Part of a small language model's weights.
Architecture: LayerNorm before each block, ALiBi.
Each number is 200 + 40 x the weight over the matrix's rms, rounded and kept within 0 to 999. Layers, rows and columns count from 0.

# down: layer 8 MLP down (transposed), 2560x320, rms 0.146, rows 1436-1517, columns 160-199
# up: layer 8 MLP up, 2560x320, rms 0.157, rows 1437-1517, columns 160-199
down1436,250,178,190,221,147,160,186,211,227,176,232,200,178,202,148,210,168,206,202,230,184,174,221,186,215,215,193,245,149,302,192,175,226,167,272,138,184,189,228,255
up1437,228,199,244,161,194,158,154,188,216,261,215,159,251,174,189,189,150,176,137,257,322,202,169,158,155,198,221,123,204,199,195,217,180,214,166,149,261,155,186,140
down1437,189,231,194,214,114,256,207,199,241,159,164,206,232,181,170,268,206,268,180,184,237,200,229,158,185,228,154,244,204,210,88,204,228,226,242,192,239,224,191,198
up1438,261,204,202,244,226,117,191,228,299,179,213,103,188,176,210,122,145,233,231,280,168,179,181,198,184,234,207,220,239,215,116,232,139,140,229,188,131,160,178,209
down1438,222,245,207,166,218,194,206,130,222,152,174,191,173,151,173,146,158,177,229,224,201,202,156,126,213,225,221,257,178,224,203,180,185,248,191,158,240,169,185,227
up1439,137,183,225,161,250,119,139,250,272,291,182,182,233,247,241,206,237,156,223,242,190,241,200,264,184,149,204,180,178,187,241,173,186,140,170,212,231,197,226,183
down1439,199,152,201,182,222,122,145,223,173,177,202,246,237,231,138,120,248,187,184,236,196,199,246,118,143,175,175,209,216,235,149,185,204,251,216,210,189,173,197,186
up1440,244,261,182,195,247,173,177,97,187,256,255,178,186,121,148,213,225,229,174,244,222,181,237,220,191,133,185,180,205,210,206,197,167,217,171,162,194,264,175,125
down1440,198,164,125,238,192,140,153,206,252,213,232,177,165,211,192,168,226,272,194,232,230,389,210,223,169,120,151,206,186,196,205,204,225,164,189,189,275,186,214,135
up1441,167,173,197,259,230,163,208,169,230,180,176,208,217,226,156,171,193,207,148,240,206,170,204,218,219,233,165,185,241,283,118,124,211,202,216,237,198,141,204,243
down1441,251,154,211,169,107,234,221,165,165,191,236,239,275,151,216,168,251,208,257,206,231,201,181,170,278,228,178,162,238,196,221,216,203,184,187,264,167,212,155,221
up1442,171,249,179,203,252,206,179,130,217,219,216,191,181,216,257,139,264,276,170,149,247,214,192,183,201,196,148,180,272,189,143,273,127,205,268,280,257,186,219,214
down1442,194,181,188,212,265,242,195,178,258,199,177,257,213,263,189,198,106,248,217,252,207,251,179,243,212,178,134,212,210,190,130,250,190,244,245,277,165,281,296,158
up1443,259,284,213,208,245,241,186,171,160,227,218,168,215,139,131,149,236,217,250,197,206,287,166,210,195,225,187,152,191,149,176,198,224,165,199,169,160,237,194,219
down1443,252,211,210,199,215,231,220,149,202,212,179,178,219,185,204,184,189,206,172,229,193,179,194,181,162,175,213,187,176,283,210,186,282,223,196,249,167,183,196,226
up1444,185,202,226,210,244,159,263,199,187,175,170,244,271,162,189,170,241,192,195,208,149,196,149,178,277,118,201,223,212,253,165,172,222,212,158,224,221,207,185,244
down1444,289,295,175,181,146,193,223,150,204,174,152,240,273,50,203,249,215,131,207,181,249,223,167,274,239,240,204,234,212,232,259,198,175,192,210,238,258,226,213,161
up1445,170,204,173,268,250,210,230,248,278,123,294,188,280,275,219,165,179,199,172,257,154,246,162,208,210,250,197,240,217,205,202,220,143,252,205,129,244,221,113,96
down1445,98,223,163,165,113,232,204,249,266,156,160,211,257,184,231,232,153,241,259,264,268,263,207,203,273,137,210,206,209,262,220,202,249,227,226,129,238,177,162,195
up1446,217,218,142,149,197,197,233,182,200,217,178,148,209,183,234,177,193,214,212,205,225,207,239,152,184,153,206,207,276,207,244,222,143,187,161,159,244,241,273,258
down1446,153,298,210,224,249,232,236,169,205,198,236,199,183,241,143,183,203,175,165,225,215,196,268,149,200,184,151,219,158,217,205,277,233,233,153,193,158,225,208,175
up1447,230,202,164,195,133,174,198,224,183,210,223,289,195,185,154,184,166,151,198,232,230,158,216,187,243,199,218,139,298,238,205,220,172,180,145,214,196,218,189,217
down1447,231,198,201,140,250,204,126,204,173,166,171,228,221,229,238,147,169,210,208,171,236,286,173,281,112,199,188,118,260,184,193,242,171,230,160,244,219,134,165,183
up1448,208,150,276,273,191,201,304,220,163,188,137,194,212,186,166,215,241,164,207,217,241,243,267,186,222,205,198,203,241,122,199,238,256,163,231,118,184,215,207,123
down1448,168,191,190,173,210,180,200,181,179,226,178,238,184,239,189,174,232,149,263,307,247,228,122,211,218,167,170,185,211,207,145,176,218,237,147,217,219,244,178,239
up1449,251,222,216,225,232,160,236,234,255,221,241,239,198,150,134,198,253,256,233,177,215,204,223,209,232,125,188,179,181,230,235,286,248,266,228,191,187,152,201,134
down1449,141,260,104,211,180,198,177,157,255,197,194,198,209,172,183,152,190,195,177,189,181,212,205,200,239,201,223,227,179,127,176,252,205,184,307,256,143,216,181,192
up1450,285,182,175,184,222,166,207,206,221,161,126,226,190,224,245,226,192,140,199,152,196,139,181,177,255,235,225,172,251,189,170,137,237,305,246,227,176,191,216,184
down1450,222,218,231,200,206,254,247,183,245,175,205,271,187,186,188,164,233,229,174,123,185,226,186,183,132,238,288,172,131,183,157,145,223,161,185,202,138,159,174,269
up1451,137,229,155,186,227,205,195,191,178,225,185,123,229,203,195,185,258,202,148,208,120,178,270,156,185,191,196,151,200,232,242,217,121,240,200,149,190,202,203,212
down1451,187,182,279,238,202,159,195,166,193,210,225,144,126,227,177,193,226,172,216,227,225,223,135,194,209,195,225,164,187,237,247,111,264,175,215,226,174,177,241,167
up1452,131,197,184,159,242,154,156,162,163,240,267,221,216,212,240,114,232,181,244,182,194,173,216,213,194,274,217,242,229,156,166,259,137,229,188,217,162,159,162,302
down1452,226,227,246,166,135,187,207,249,204,164,164,240,267,225,155,244,204,149,191,196,173,222,203,211,238,177,198,183,245,203,236,241,220,238,232,228,214,228,251,196
up1453,170,158,170,226,174,192,154,139,216,210,235,199,269,194,222,139,184,204,204,148,184,191,154,147,239,139,187,223,266,152,241,167,143,169,135,149,232,189,203,196
down1453,173,196,205,200,284,120,208,271,161,171,165,147,236,235,141,135,142,207,190,170,206,209,159,202,152,132,160,186,232,305,251,133,278,209,232,257,229,183,197,204
up1454,96,216,218,196,162,228,284,244,188,227,201,159,160,214,223,194,172,223,245,235,208,283,220,100,166,195,263,184,173,237,194,215,139,182,216,179,210,164,214,209
down1454,141,198,256,187,243,210,182,159,117,121,195,230,198,262,198,201,239,170,123,184,192,197,194,185,222,146,155,186,217,232,167,190,214,222,186,263,248,194,232,187
up1455,217,94,195,187,238,115,226,204,210,165,220,209,176,197,285,124,236,126,157,146,118,138,229,130,186,201,216,228,234,171,210,192,151,236,188,172,185,223,171,159
down1455,205,171,221,160,269,202,182,223,188,156,177,194,156,173,272,140,273,170,202,186,226,154,80,180,167,216,160,180,171,185,208,194,188,166,186,217,174,207,192,172
up1456,200,154,159,133,249,271,151,198,177,225,162,207,183,189,197,243,273,164,193,181,181,161,136,215,244,200,233,201,136,160,251,158,253,235,180,198,222,279,230,274
down1456,175,308,258,150,133,269,226,265,244,205,193,184,202,147,195,128,147,208,200,176,230,177,216,203,263,255,180,205,138,218,169,204,182,173,192,205,170,206,171,170
up1457,219,144,185,181,242,233,205,200,186,180,201,213,222,269,160,242,203,171,166,142,141,118,241,212,102,212,226,166,273,112,142,250,206,157,134,211,200,207,183,187
down1457,229,206,217,167,183,278,172,231,178,227,187,154,190,279,222,288,133,258,192,205,139,230,138,245,214,197,217,224,257,212,139,184,256,260,157,241,163,218,190,205
up1458,190,147,181,229,210,197,252,253,169,206,177,128,165,243,188,151,214,212,155,206,227,179,242,161,259,191,133,310,177,273,164,142,201,249,207,240,221,217,214,197
down1458,240,188,187,201,253,183,165,280,216,215,215,154,185,226,237,300,217,168,281,132,113,169,240,198,213,197,207,275,191,218,176,192,203,194,220,217,234,202,153,258
up1459,243,183,234,231,228,219,185,225,249,192,220,232,165,172,185,191,157,239,258,199,245,141,165,238,164,143,272,159,214,238,246,175,127,187,195,178,235,256,252,138
down1459,161,257,196,158,138,196,215,211,169,213,175,186,193,187,221,180,249,230,233,273,198,279,172,180,223,215,191,234,186,174,169,252,152,181,239,241,195,181,223,221
up1460,226,243,168,247,220,245,202,147,249,158,180,179,241,153,221,187,183,218,263,263,217,196,203,209,165,175,164,215,101,124,228,159,217,221,222,190,238,233,157,211
down1460,197,178,256,167,159,121,102,185,147,230,179,262,185,146,226,156,243,198,128,249,250,152,266,195,156,277,274,242,182,214,239,222,209,198,187,245,160,214,255,225
up1461,119,325,217,146,146,252,170,138,252,203,195,152,191,264,173,207,277,267,206,181,159,184,187,262,259,137,176,262,195,208,223,188,160,189,163,172,183,231,172,208
down1461,203,262,178,212,184,236,261,204,215,177,224,134,173,240,166,188,178,200,182,201,162,134,203,160,184,239,177,142,263,180,174,219,238,222,211,206,232,172,180,148
up1462,186,132,146,164,159,250,216,190,186,221,243,253,188,199,185,261,216,170,193,171,244,109,151,96,201,219,153,186,237,231,193,196,247,277,254,245,200,200,214,211
down1462,234,217,180,208,194,128,219,196,177,238,136,246,172,153,247,194,208,188,210,79,207,228,199,192,200,186,188,234,205,177,263,210,240,177,171,174,210,241,184,183
up1463,219,157,179,214,244,160,262,267,206,191,144,204,235,188,209,245,232,209,190,225,200,184,258,191,255,127,217,157,192,162,159,212,210,222,126,184,200,176,274,154
down1463,153,177,193,175,174,187,231,162,222,202,233,251,167,196,250,198,211,190,217,229,120,205,176,88,195,186,159,182,194,163,192,255,160,243,221,258,186,187,250,199
up1464,200,161,170,185,177,221,166,230,238,199,290,201,155,206,145,172,165,180,217,168,204,174,129,292,196,133,246,160,226,195,241,197,166,240,182,205,177,204,195,188
down1464,161,153,197,187,203,143,275,203,146,204,238,197,228,195,170,122,251,193,174,146,213,181,180,147,232,264,244,162,183,121,151,165,225,297,237,183,195,158,162,207
up1465,162,180,127,160,184,153,260,231,205,165,159,179,229,211,137,215,151,185,143,188,175,223,196,196,169,143,208,286,185,260,208,116,162,234,71,201,181,228,246,213
down1465,236,207,237,228,143,227,247,236,241,170,206,151,181,202,214,182,225,75,209,214,226,192,207,161,213,103,216,226,241,186,191,142,263,163,191,90,174,315,205,279
up1466,255,187,174,276,171,207,175,205,191,285,178,209,206,189,192,165,159,206,195,191,167,190,228,247,237,151,211,166,229,239,300,199,263,204,180,164,272,160,210,274
down1466,197,198,188,178,219,221,224,220,104,206,192,221,149,184,186,156,168,152,221,228,183,202,169,200,223,109,259,178,273,228,146,201,248,220,188,273,213,223,219,223
up1467,222,221,159,175,194,206,145,206,146,272,174,190,260,247,209,233,249,212,162,223,161,178,272,175,153,165,257,176,160,241,185,154,153,190,177,168,245,220,221,220
down1467,244,185,206,141,171,208,175,241,224,207,216,196,237,150,204,206,152,154,160,227,178,194,189,240,196,154,174,213,186,266,303,183,196,184,258,71,178,246,165,182
up1468,174,266,184,286,286,129,183,195,266,267,218,187,225,200,159,183,251,90,194,161,235,232,173,217,312,146,147,193,191,222,217,149,98,217,288,207,297,215,163,165
down1468,199,235,234,150,215,207,186,224,149,166,159,220,233,235,149,225,202,103,252,219,199,274,104,157,230,188,212,195,225,244,151,190,142,200,211,168,258,241,215,147
up1469,203,186,217,203,244,130,218,237,206,198,225,162,258,226,152,191,235,198,232,202,198,205,205,184,173,176,208,210,221,165,217,166,146,227,178,207,121,129,238,293
down1469,206,206,208,184,206,189,92,186,242,168,165,174,304,154,305,223,133,196,188,216,164,237,109,204,214,224,177,230,167,168,223,202,258,278,226,275,201,155,204,209
up1470,130,198,241,169,194,177,171,216,229,145,286,245,218,212,116,201,174,216,135,206,238,108,161,204,143,225,222,151,217,228,189,227,174,168,197,155,272,201,236,200
down1470,282,225,226,128,233,240,161,227,302,227,204,165,191,139,224,227,168,190,127,242,185,181,233,220,183,267,211,215,165,223,160,221,197,205,158,197,184,199,168,195
up1471,192,232,149,229,140,212,222,234,151,207,169,158,217,212,152,216,184,108,275,216,205,164,197,178,248,224,223,206,221,220,230,215,242,174,242,284,168,161,145,133
down1471,239,220,305,194,204,185,201,234,232,197,265,185,212,161,172,190,245,181,164,179,184,294,168,232,187,233,227,169,236,155,129,177,162,152,182,192,235,223,194,216
up1472,206,209,165,263,205,172,181,228,232,259,237,229,168,171,219,246,201,239,186,249,164,200,231,194,194,251,164,203,187,238,200,150,208,244,195,166,169,90,185,239
down1472,170,168,235,129,208,212,182,133,202,151,150,163,219,293,197,128,188,168,215,152,223,192,285,174,220,147,268,110,273,168,181,225,181,159,223,233,253,318,264,247
up1473,220,164,171,233,166,217,145,206,297,146,218,195,202,196,216,177,156,199,238,229,192,234,194,242,187,185,205,226,203,208,138,226,145,215,178,230,175,222,219,187
down1473,228,176,242,171,226,223,289,229,133,230,162,235,254,168,161,207,232,184,222,228,247,186,141,164,183,127,154,241,175,235,165,129,153,166,192,179,219,145,275,222
up1474,183,156,181,161,189,156,218,245,189,267,224,114,177,167,237,249,165,242,171,180,201,278,217,206,236,154,166,184,176,216,221,189,151,220,210,243,163,210,257,259
down1474,185,223,241,188,215,186,193,152,182,205,244,197,202,160,204,225,183,224,197,235,175,169,243,144,178,127,183,192,237,200,205,250,275,224,173,204,193,173,153,213
up1475,246,282,240,189,224,273,131,218,199,165,242,272,154,208,93,178,246,224,208,245,220,197,205,187,263,182,176,198,203,272,133,296,249,265,181,199,208,187,165,177
down1475,276,265,122,199,154,196,173,293,229,148,233,210,155,132,286,182,166,154,307,175,207,222,255,264,188,164,161,247,170,269,226,264,182,133,174,201,190,244,151,160
up1476,282,180,305,149,177,204,176,193,205,165,225,235,222,252,165,145,142,176,155,216,216,81,216,196,208,232,219,139,205,190,213,191,243,233,212,239,129,194,202,229
down1476,177,157,172,222,229,198,177,217,181,213,151,209,196,135,207,189,140,201,304,164,243,231,165,151,209,133,208,279,163,208,206,178,172,213,197,183,279,232,104,117
up1477,200,219,231,185,145,217,189,188,218,221,264,173,211,154,181,159,245,259,270,296,188,158,182,244,213,189,218,138,213,206,202,193,302,259,209,169,137,158,214,205
down1477,198,144,187,166,185,165,167,237,255,200,204,136,161,215,187,244,236,233,227,224,188,241,202,229,121,227,316,205,228,204,133,157,296,155,236,190,230,170,178,223
up1478,144,173,247,159,282,274,160,208,209,162,150,188,196,221,154,183,186,192,187,224,185,183,157,188,185,215,214,238,254,252,241,229,118,182,216,215,179,213,209,153
down1478,247,196,174,204,167,191,209,224,202,212,262,214,160,168,160,209,180,186,212,167,161,192,149,203,203,211,218,192,116,199,168,218,195,237,194,186,198,154,209,257
up1479,176,198,156,238,163,104,264,157,235,170,168,287,234,96,202,133,257,228,154,210,204,278,250,193,194,252,136,246,133,290,223,208,178,173,166,181,204,258,199,193
down1479,290,212,184,194,51,224,265,267,331,131,177,183,295,35,179,210,176,235,205,174,171,122,169,284,164,347,162,235,223,227,208,257,216,198,174,210,184,273,225,233
up1480,222,204,240,271,181,169,263,172,199,270,99,215,161,207,199,149,208,219,227,175,191,182,197,208,254,190,133,169,211,229,225,250,162,208,253,174,282,221,221,156
down1480,255,145,158,205,200,219,119,205,153,149,236,218,243,191,215,197,132,225,239,221,169,223,208,165,239,148,253,296,194,179,185,129,219,200,211,182,189,190,153,248
up1481,187,185,125,165,235,194,206,270,157,231,176,204,221,233,112,172,210,238,217,166,108,249,194,185,194,249,162,152,144,176,231,140,190,207,134,216,169,137,119,225
down1481,130,239,152,198,217,169,230,251,241,193,282,269,170,202,267,206,203,258,160,153,241,237,226,311,166,220,238,203,177,138,173,204,185,178,229,187,172,235,212,202
up1482,162,230,185,231,152,205,220,233,215,145,209,228,293,153,173,217,305,155,200,248,216,138,96,246,242,148,109,190,249,261,204,224,261,218,148,212,204,166,190,222
down1482,174,182,172,242,126,158,256,208,166,163,206,213,291,212,179,241,77,139,236,184,163,191,242,219,174,144,195,230,205,213,126,157,230,165,315,187,231,221,180,200
up1483,119,195,245,236,201,168,198,222,156,175,271,247,166,190,276,258,194,197,239,166,245,219,219,192,183,149,172,237,175,214,221,202,209,246,187,201,198,226,278,178
down1483,171,233,173,160,171,125,119,175,144,243,210,226,225,251,205,165,245,192,195,229,240,219,288,206,161,178,286,163,249,185,183,235,139,210,189,199,148,187,216,161
up1484,208,188,181,227,184,226,230,224,165,267,178,230,214,154,172,255,238,217,211,183,193,165,165,206,235,182,180,154,215,166,209,232,261,200,216,208,164,133,254,177
down1484,208,233,210,217,281,170,251,229,205,223,215,168,157,212,194,237,164,218,255,244,163,229,175,139,171,198,95,212,199,151,203,212,162,248,217,179,162,209,219,123
up1485,223,250,221,196,175,175,161,130,204,239,261,198,227,211,188,250,241,204,125,199,165,239,143,251,229,214,213,101,208,144,260,230,182,227,169,216,208,207,232,171
down1485,178,235,174,143,172,225,193,333,156,205,122,194,213,199,276,220,242,243,214,236,210,246,161,240,219,274,181,193,159,217,221,194,147,190,199,158,190,240,207,148
up1486,182,121,205,214,189,174,146,269,205,200,175,192,226,231,192,218,192,224,236,123,184,219,225,171,126,129,187,174,155,179,252,173,221,208,169,238,148,171,231,222
down1486,213,189,228,273,266,195,212,226,158,147,183,202,212,210,149,214,186,227,239,242,167,196,160,207,242,231,222,188,276,195,304,224,215,294,189,219,166,190,180,263
up1487,181,202,158,207,195,186,205,220,154,213,204,208,168,175,194,178,214,267,200,267,193,207,173,142,192,202,189,213,220,164,150,190,97,185,274,232,167,260,191,189
down1487,223,168,180,178,188,210,197,186,187,243,227,184,207,198,176,180,219,180,152,197,145,243,177,223,226,271,192,195,206,231,223,218,161,272,242,195,198,148,265,232
up1488,200,212,187,206,208,219,243,212,174,177,260,144,235,253,208,182,249,155,158,227,146,223,200,154,217,190,183,244,178,191,227,130,161,199,301,218,140,199,193,129
down1488,206,206,212,235,241,185,185,195,142,221,186,175,141,119,254,185,187,219,199,216,177,178,217,238,182,224,228,218,186,218,188,132,222,174,238,196,200,275,210,151
up1489,172,241,189,167,190,243,197,185,155,250,232,223,161,190,224,165,139,179,254,236,188,130,137,144,202,267,226,224,232,143,241,236,211,154,188,213,215,142,63,258
down1489,248,130,231,188,271,175,183,182,128,148,213,203,225,128,268,218,189,213,225,187,259,129,217,213,148,209,189,217,115,137,141,289,196,233,201,187,172,198,228,223
up1490,219,247,200,195,239,177,150,213,145,161,137,191,217,209,157,180,223,106,232,129,90,168,218,130,179,131,192,171,211,189,200,184,128,187,194,175,272,180,237,205
down1490,227,173,177,144,217,141,290,195,166,260,188,202,120,135,210,237,181,209,209,221,255,208,240,218,169,189,170,267,52,240,220,270,163,182,177,153,191,267,174,204
up1491,163,183,197,174,223,240,173,216,188,244,181,222,275,111,181,229,124,204,103,222,109,125,193,263,208,218,150,249,212,190,195,253,154,183,183,191,179,267,189,194
down1491,233,200,247,106,243,190,280,216,280,226,209,208,171,217,244,108,136,226,200,227,150,220,197,130,197,220,169,215,167,161,239,269,220,159,142,162,155,215,138,167
up1492,183,239,171,244,150,291,193,127,285,306,197,210,153,173,180,228,171,234,140,243,177,215,216,256,112,149,218,230,257,184,167,207,175,224,208,211,174,256,195,212
down1492,226,181,231,181,179,244,227,193,160,184,229,251,196,174,231,194,249,232,202,252,225,252,218,224,167,156,189,211,205,238,209,156,249,249,161,232,248,183,234,124
up1493,190,187,259,160,202,226,140,189,221,212,157,169,218,168,201,61,97,133,180,265,172,326,212,238,226,261,186,204,232,182,224,134,185,233,130,156,193,204,197,173
down1493,197,179,260,209,213,179,179,247,250,154,197,150,183,203,217,194,208,209,177,165,223,254,193,169,251,253,210,208,274,232,189,282,261,238,159,217,180,221,234,279
up1494,158,214,193,209,169,199,234,194,229,150,205,166,179,193,275,174,205,147,160,221,166,215,210,166,189,250,173,200,171,197,212,263,161,195,204,156,251,195,267,224
down1494,224,167,187,200,192,209,178,196,157,181,173,140,222,138,214,234,210,186,221,191,188,242,175,209,200,212,182,207,103,139,245,145,203,200,210,277,236,200,190,268
up1495,186,130,188,200,249,169,221,175,246,242,206,231,215,143,167,224,187,261,126,172,256,216,215,219,219,146,127,170,174,246,219,238,224,207,173,250,264,205,156,190
down1495,185,209,197,138,171,208,271,232,197,224,142,255,223,265,185,210,115,217,244,185,150,201,190,214,166,154,301,226,154,325,191,237,197,231,175,204,329,136,172,238
up1496,147,200,221,237,306,142,265,142,176,154,213,176,188,206,130,143,102,180,244,160,221,203,186,228,185,305,248,242,196,196,230,233,281,216,145,249,204,224,219,191
down1496,236,279,187,117,211,147,147,225,158,265,200,175,149,102,160,172,178,239,194,203,170,175,255,97,180,103,193,211,195,187,269,192,201,162,204,216,238,189,165,191
up1497,165,145,212,216,174,208,257,143,177,153,225,188,239,247,210,219,190,190,162,155,162,168,263,246,272,197,163,165,198,255,137,180,217,200,296,204,287,248,251,203
down1497,195,195,197,150,177,206,175,149,196,232,160,218,225,160,229,215,156,237,228,198,194,170,180,127,232,197,236,199,189,257,153,256,208,182,133,253,172,160,216,203
up1498,234,214,136,188,325,192,214,194,188,162,158,150,203,161,232,126,208,190,106,164,206,97,285,213,132,218,219,242,185,177,190,157,287,165,286,178,231,235,184,224
down1498,191,201,197,175,221,198,225,192,142,225,236,233,223,220,245,177,171,242,195,228,184,256,256,171,189,255,259,256,167,152,217,162,242,153,209,230,148,213,143,172
up1499,152,249,219,137,270,178,126,145,152,203,183,162,221,125,169,133,209,168,152,189,222,214,180,154,206,252,222,181,150,252,126,202,182,126,281,258,200,186,208,193
down1499,188,209,167,175,190,221,193,219,225,247,299,260,174,121,186,118,203,204,174,161,164,170,191,233,177,168,233,195,182,175,201,149,207,193,87,267,97,218,130,225
up1500,253,160,202,190,185,141,183,216,155,167,216,233,258,237,201,138,225,210,208,104,137,225,168,184,225,100,279,229,225,172,223,179,146,123,237,228,245,295,180,220
down1500,272,216,175,196,199,212,177,266,149,192,201,200,137,243,170,262,216,187,206,193,193,204,186,206,191,222,188,172,173,146,159,140,181,223,246,137,187,157,164,214
up1501,231,168,190,176,222,170,244,203,219,209,203,187,245,165,150,218,242,230,183,194,180,180,192,238,188,186,210,206,199,222,159,223,167,179,203,274,152,298,186,245
down1501,147,125,183,253,192,224,132,284,217,286,246,234,118,153,203,250,196,228,223,218,227,211,218,185,243,237,195,194,196,169,235,225,182,215,202,197,255,141,167,250
up1502,169,204,157,244,220,127,182,141,209,244,223,243,231,179,234,197,232,84,186,254,182,171,181,233,232,249,199,213,211,205,258,239,169,195,228,226,179,202,149,238
down1502,164,219,128,160,240,132,142,196,220,227,231,231,181,203,199,209,143,227,226,132,206,175,197,246,180,170,272,171,272,129,225,223,143,203,182,218,241,255,168,171
up1503,248,196,219,154,250,299,247,248,228,246,142,185,167,178,201,160,235,199,162,217,240,238,205,176,214,189,167,198,277,201,190,192,135,185,236,231,197,180,247,212
down1503,221,171,248,203,153,277,184,127,224,122,172,209,154,167,230,188,169,251,221,181,283,207,200,175,262,186,177,208,211,241,269,178,234,240,178,239,262,249,146,171
up1504,255,244,237,250,281,236,198,215,261,225,176,158,180,202,120,218,162,167,252,252,206,194,200,144,213,182,174,178,238,219,145,212,222,241,147,228,219,131,134,198
down1504,146,198,115,193,184,135,225,112,234,176,155,219,220,263,271,228,162,211,222,224,201,222,159,173,188,189,253,229,250,225,188,173,219,190,212,259,223,201,252,187
up1505,243,210,178,187,150,193,146,184,218,217,163,178,203,216,220,168,191,191,148,149,178,236,160,204,167,165,211,177,229,210,184,217,246,203,233,273,102,227,160,150
down1505,237,233,249,272,191,209,226,206,151,219,145,200,172,140,208,248,224,197,206,218,197,201,193,186,267,221,161,244,147,224,271,85,185,230,196,133,217,186,246,205
up1506,190,243,200,222,205,205,195,199,192,143,206,165,208,228,201,153,215,235,165,103,161,177,236,170,234,229,173,276,230,178,192,163,149,172,186,210,122,216,218,147
down1506,174,184,199,255,181,129,200,243,221,212,211,175,251,208,205,188,155,158,226,188,230,186,116,153,211,211,215,258,243,251,98,188,225,205,205,195,187,188,148,192
up1507,203,167,157,169,243,185,115,197,260,162,199,213,247,229,154,172,163,211,205,208,179,226,209,197,205,178,173,221,230,191,218,167,256,190,187,240,150,255,242,147
down1507,181,164,284,151,223,172,204,167,69,181,218,237,194,195,210,217,211,139,274,247,232,226,278,197,190,117,207,244,132,197,220,157,163,252,254,141,228,230,174,241
up1508,197,228,91,236,253,274,200,156,169,158,222,218,169,207,164,241,171,181,125,271,75,198,167,128,217,232,243,187,97,239,215,221,174,185,183,240,163,230,108,204
down1508,219,248,190,183,205,170,232,200,199,197,195,179,217,209,229,182,164,187,219,178,206,154,174,210,182,232,207,208,199,288,175,231,198,177,190,237,202,189,154,180
up1509,245,199,115,235,277,135,240,168,149,187,177,208,249,216,178,214,236,184,162,195,165,230,275,271,187,202,226,238,185,165,160,168,266,137,234,241,212,201,151,183
down1509,170,201,166,224,170,194,158,234,221,153,186,210,171,188,220,237,152,206,163,243,240,167,189,231,171,174,188,167,180,168,177,212,251,259,253,136,323,204,199,167
up1510,275,176,192,206,233,250,235,180,270,188,203,186,159,187,105,155,200,71,121,200,168,186,193,144,257,201,183,177,200,181,212,270,182,262,202,233,175,143,163,226
down1510,243,178,186,109,143,238,126,238,135,200,250,220,127,212,244,165,193,293,148,170,212,232,181,175,205,247,202,206,85,239,202,178,221,187,255,211,202,301,232,245
up1511,205,213,206,148,157,271,291,171,212,174,168,283,147,259,194,245,153,123,201,216,161,257,206,178,117,166,203,179,220,251,219,212,141,186,182,164,234,161,241,253
down1511,207,158,219,193,245,240,191,156,245,215,137,224,194,239,178,225,193,159,173,186,195,230,172,229,139,207,108,113,239,213,220,156,201,181,198,256,177,124,211,256
up1512,211,217,162,230,255,236,191,225,276,189,210,215,191,195,156,288,193,175,201,287,259,160,200,154,293,160,196,166,158,175,278,225,301,182,139,120,151,219,156,201
down1512,157,176,279,194,160,111,209,251,204,189,214,207,184,164,259,186,226,100,223,201,193,201,261,248,136,140,214,149,169,245,173,222,185,165,210,275,198,214,147,154
up1513,259,197,175,204,212,195,243,167,263,264,225,163,232,140,150,196,272,204,124,168,151,203,166,144,233,160,198,198,295,151,223,222,177,266,205,158,190,185,252,247
down1513,197,152,197,191,252,227,204,168,250,240,163,178,174,214,244,180,207,205,162,182,174,218,210,177,187,156,159,140,199,247,180,199,201,218,161,215,174,132,114,225
up1514,180,223,243,158,239,189,224,203,157,256,257,111,257,148,224,162,242,168,257,167,254,135,189,203,211,213,178,174,277,154,190,157,211,252,210,185,215,182,204,184
down1514,170,178,199,125,170,197,241,138,162,226,251,210,218,261,233,176,216,239,184,117,198,209,211,172,158,192,122,246,271,191,124,171,222,189,230,219,241,169,230,185
up1515,235,164,161,140,202,235,206,160,194,237,256,201,192,179,154,129,217,153,219,176,123,241,224,181,207,278,216,173,178,231,266,153,167,177,161,171,174,160,193,149
down1515,133,227,170,178,282,127,272,117,207,215,175,189,178,206,273,259,224,188,221,173,200,190,205,234,203,194,188,237,306,207,219,182,242,188,166,199,247,188,184,193
up1516,259,131,182,147,228,214,186,190,226,139,234,211,201,169,173,280,206,241,147,182,202,177,275,170,120,256,270,200,249,249,220,285,128,199,161,146,183,203,240,313
down1516,201,230,182,214,192,206,181,269,122,243,143,172,184,196,282,140,188,215,161,195,233,186,166,284,197,189,235,250,202,172,178,217,268,232,156,158,279,204,244,183
up1517,145,182,152,137,195,255,207,185,224,204,259,204,198,227,138,246,264,108,205,162,204,214,237,215,181,256,250,127,195,165,229,211,190,190,197,200,261,185,210,173
down1517,100,163,183,255,237,214,142,244,179,206,139,278,227,155,213,226,193,225,145,227,183,217,207,140,227,230,255,264,235,226,243,213,90,285,217,235,237,211,191,193